{
  "num_hidden_layers": 21,
  "hidden_act": "relu",
  "norm_eps": 1e-06,
  "attn_scale": 0.177,
  "tie_word_embeddings": true,
  "parallel_block": false,
  "init_std_up": 0.0264,
  "warmup_steps": 408
}
Each number is 50 + 10 x the weight over its row's rms, rounded and kept within 0 to 99. Layers, rows and columns count from 0. The size before them is the row's rms in percent of the matrix's.

# k: layer 3 attention key, 192x192, rms 0.0579, rows 63, columns 0-191
# v: layer 3 attention value, 192x192, rms 0.0323, rows 32-35, columns 0-191
# o: layer 3 attention output (transposed), 192x192, rms 0.0342, rows 32-34, columns 0-191
k63 127:44 31 61 40 44 43 53 50 46 59 57 57 64 45 45 48 36 46 47 50 47 49 54 37 54 65 63 51 64 59 52 59 54 42 32 55 28 50 56 44 42 50 53 46 50 65 45 48 66 55 70 65 53 40 45 42 62 26 55 41 64 42 50 53 59 62 67 65 54 46 54 50 69 48 66 36 67 55 59 52 29 47 44 48 52 46 36 39 56 35 34 50 65 70 47 29 60 54 57 53 48 42 46 51 41 32 60 51 52 63 36 50 58 46 48 42 46 35 56 36 53 40 45 36 58 78 47 52 73 60 51 53 50 69 49 50 61 42 46 55 64 41 52 46 52 44 63 52 36 48 52 42 51 45 60 45 54 47 62 46 52 48 62 54 48 46 41 45 62 30 39 24 49 49 60 39 59 54 42 30 60 71 43 51 39 50 39 57 37 64 57 50
v32 132:54 59 56 43 48 39 48 53 52 62 63 82 44 38 35 41 56 81 58 49 43 26 34 72 50 57 51 73 58 51 36 38 43 54 38 52 50 70 44 45 57 47 53 31 41 43 60 65 49 45 65 48 60 35 66 54 39 47 60 60 69 34 57 54 51 43 52 62 52 67 56 45 55 30 59 46 55 50 64 52 40 57 33 50 65 56 60 40 43 44 46 60 55 57 26 49 50 55 44 56 52 52 38 49 63 38 52 65 44 47 52 58 42 51 42 65 60 44 41 43 43 54 59 45 48 53 40 41 51 62 50 52 59 45 38 29 52 41 41 42 24 70 47 48 24 56 56 52 53 57 55 59 68 56 67 39 43 47 49 51 50 52 55 51 38 45 58 49 39 42 58 54 42 47 47 45 51 67 41 55 44 53 51 60 46 55 48 57 44 42 43 53
o32 128:56 25 43 52 56 45 48 45 59 32 44 37 70 67 57 53 64 34 48 38 38 59 46 35 44 38 54 56 42 27 62 54 42 45 55 36 51 34 57 59 67 50 52 56 70 58 39 43 46 54 43 73 51 65 41 43 60 58 36 40 44 62 53 60 55 58 47 34 61 49 43 49 51 65 51 68 44 52 39 47 45 45 49 51 35 39 29 59 53 50 56 51 49 57 66 65 40 47 47 44 59 51 65 41 41 68 59 37 69 63 47 60 56 63 52 40 47 54 58 55 56 40 58 56 45 61 77 62 53 36 67 57 40 61 64 47 41 49 44 58 61 20 45 49 60 55 41 46 44 47 55 49 47 47 35 35 51 55 48 50 59 53 43 49 63 58 45 40 53 45 47 51 62 69 50 51 40 39 51 55 39 34 40 42 49 57 44 46 65 45 35 45
v33 118:25 46 37 56 58 53 45 66 54 54 72 54 47 47 54 44 39 60 46 49 61 54 45 27 63 53 68 56 57 52 73 49 41 25 62 64 40 48 37 52 51 46 42 31 56 57 50 45 21 62 56 44 62 61 40 40 39 53 66 47 49 54 48 44 41 63 45 52 39 44 56 41 57 38 53 64 55 67 54 73 68 58 36 59 46 56 31 50 32 54 45 57 28 51 59 52 55 41 66 32 56 44 51 44 55 36 42 42 56 61 49 49 51 49 34 46 55 60 40 46 37 54 39 48 50 55 53 55 49 56 53 54 40 42 45 40 17 56 55 54 53 51 50 41 43 53 50 45 51 45 46 58 65 55 38 54 54 49 53 32 52 58 43 52 60 46 40 62 48 46 41 49 50 32 41 49 46 69 57 57 43 48 68 64 49 51 43 42 59 57 41 73
o33 122:49 62 67 54 46 61 51 27 46 48 25 48 40 59 53 53 46 28 56 33 49 35 61 62 39 43 48 52 54 40 32 44 50 69 45 38 58 38 51 44 48 51 58 58 46 19 50 53 67 45 44 60 42 52 69 52 49 41 42 53 30 39 50 49 49 57 61 30 52 70 40 52 39 51 46 29 45 38 48 35 48 45 47 54 62 53 51 50 58 40 41 50 56 54 52 52 31 56 41 60 42 57 52 60 47 63 46 31 45 47 55 69 60 62 69 58 64 57 47 38 63 61 56 59 59 62 53 48 42 46 53 53 67 45 40 54 64 32 52 35 46 50 61 68 52 43 68 44 47 57 64 55 37 43 57 45 33 61 46 69 60 56 40 53 54 52 59 38 49 51 64 52 57 64 54 57 55 29 41 58 53 48 44 42 44 52 36 47 47 51 69 46
v34 112:73 44 54 35 59 49 62 57 40 59 51 54 51 56 63 60 41 53 45 54 57 51 42 48 78 38 43 60 33 54 51 48 57 45 34 44 57 56 38 46 50 58 57 59 43 43 48 48 81 48 51 52 46 57 46 64 49 36 50 43 50 64 66 42 53 40 34 48 53 36 44 32 36 48 47 33 33 47 64 56 71 41 61 41 45 45 59 46 61 58 45 50 60 38 46 40 50 50 63 46 59 44 44 51 37 58 50 46 62 34 51 49 71 51 63 33 61 53 54 38 54 48 65 71 58 48 47 55 63 44 63 49 53 37 57 43 59 39 43 52 38 60 56 60 52 40 45 53 68 51 52 44 24 18 75 53 59 47 53 46 50 53 61 46 52 43 52 40 51 43 44 53 58 47 45 50 37 30 56 57 38 36 61 38 66 52 51 48 48 59 38 59
o34 109:39 64 42 60 53 45 59 40 74 52 48 56 59 39 40 54 57 52 42 59 46 44 63 43 53 67 41 32 64 56 58 49 55 50 59 43 56 40 58 50 60 40 39 46 31 49 53 43 30 50 35 39 38 36 56 43 48 57 52 59 65 49 35 60 45 49 48 47 48 55 52 72 50 50 43 65 60 55 47 38 43 45 60 59 55 53 50 39 37 45 51 54 54 38 56 60 64 48 47 71 28 57 50 53 68 54 38 49 40 37 36 54 25 42 21 57 31 40 53 60 48 55 53 34 55 40 37 48 64 65 35 43 43 71 50 59 58 70 71 54 57 44 37 49 38 50 44 53 43 45 44 48 59 65 36 61 50 54 58 41 42 36 50 59 41 51 48 64 58 60 56 46 39 39 55 32 43 54 60 49 54 72 51 54 51 46 58 64 41 52 63 55
v35 102:29 39 38 58 55 60 57 45 63 42 62 52 54 62 37 65 48 37 53 50 61 42 55 40 43 68 61 49 33 54 58 53 40 23 58 57 37 53 52 44 44 50 55 58 59 60 54 37 34 43 44 44 40 40 43 43 47 50 42 39 52 41 37 59 38 53 45 37 50 49 44 52 68 35 53 71 56 52 59 80 44 60 37 62 45 39 40 35 48 43 60 48 43 65 85 44 58 35 43 37 51 45 53 50 44 38 51 48 39 71 51 58 34 46 39 44 57 44 60 68 44 58 50 51 45 64 58 65 51 53 41 45 32 53 45 43 29 48 50 49 45 29 46 63 59 62 53 50 54 55 47 47 45 64 54 48 52 50 58 40 56 45 48 50 53 36 54 51 55 53 30 54 45 41 56 56 48 74 64 54 43 62 58 69 53 56 54 35 42 57 51 58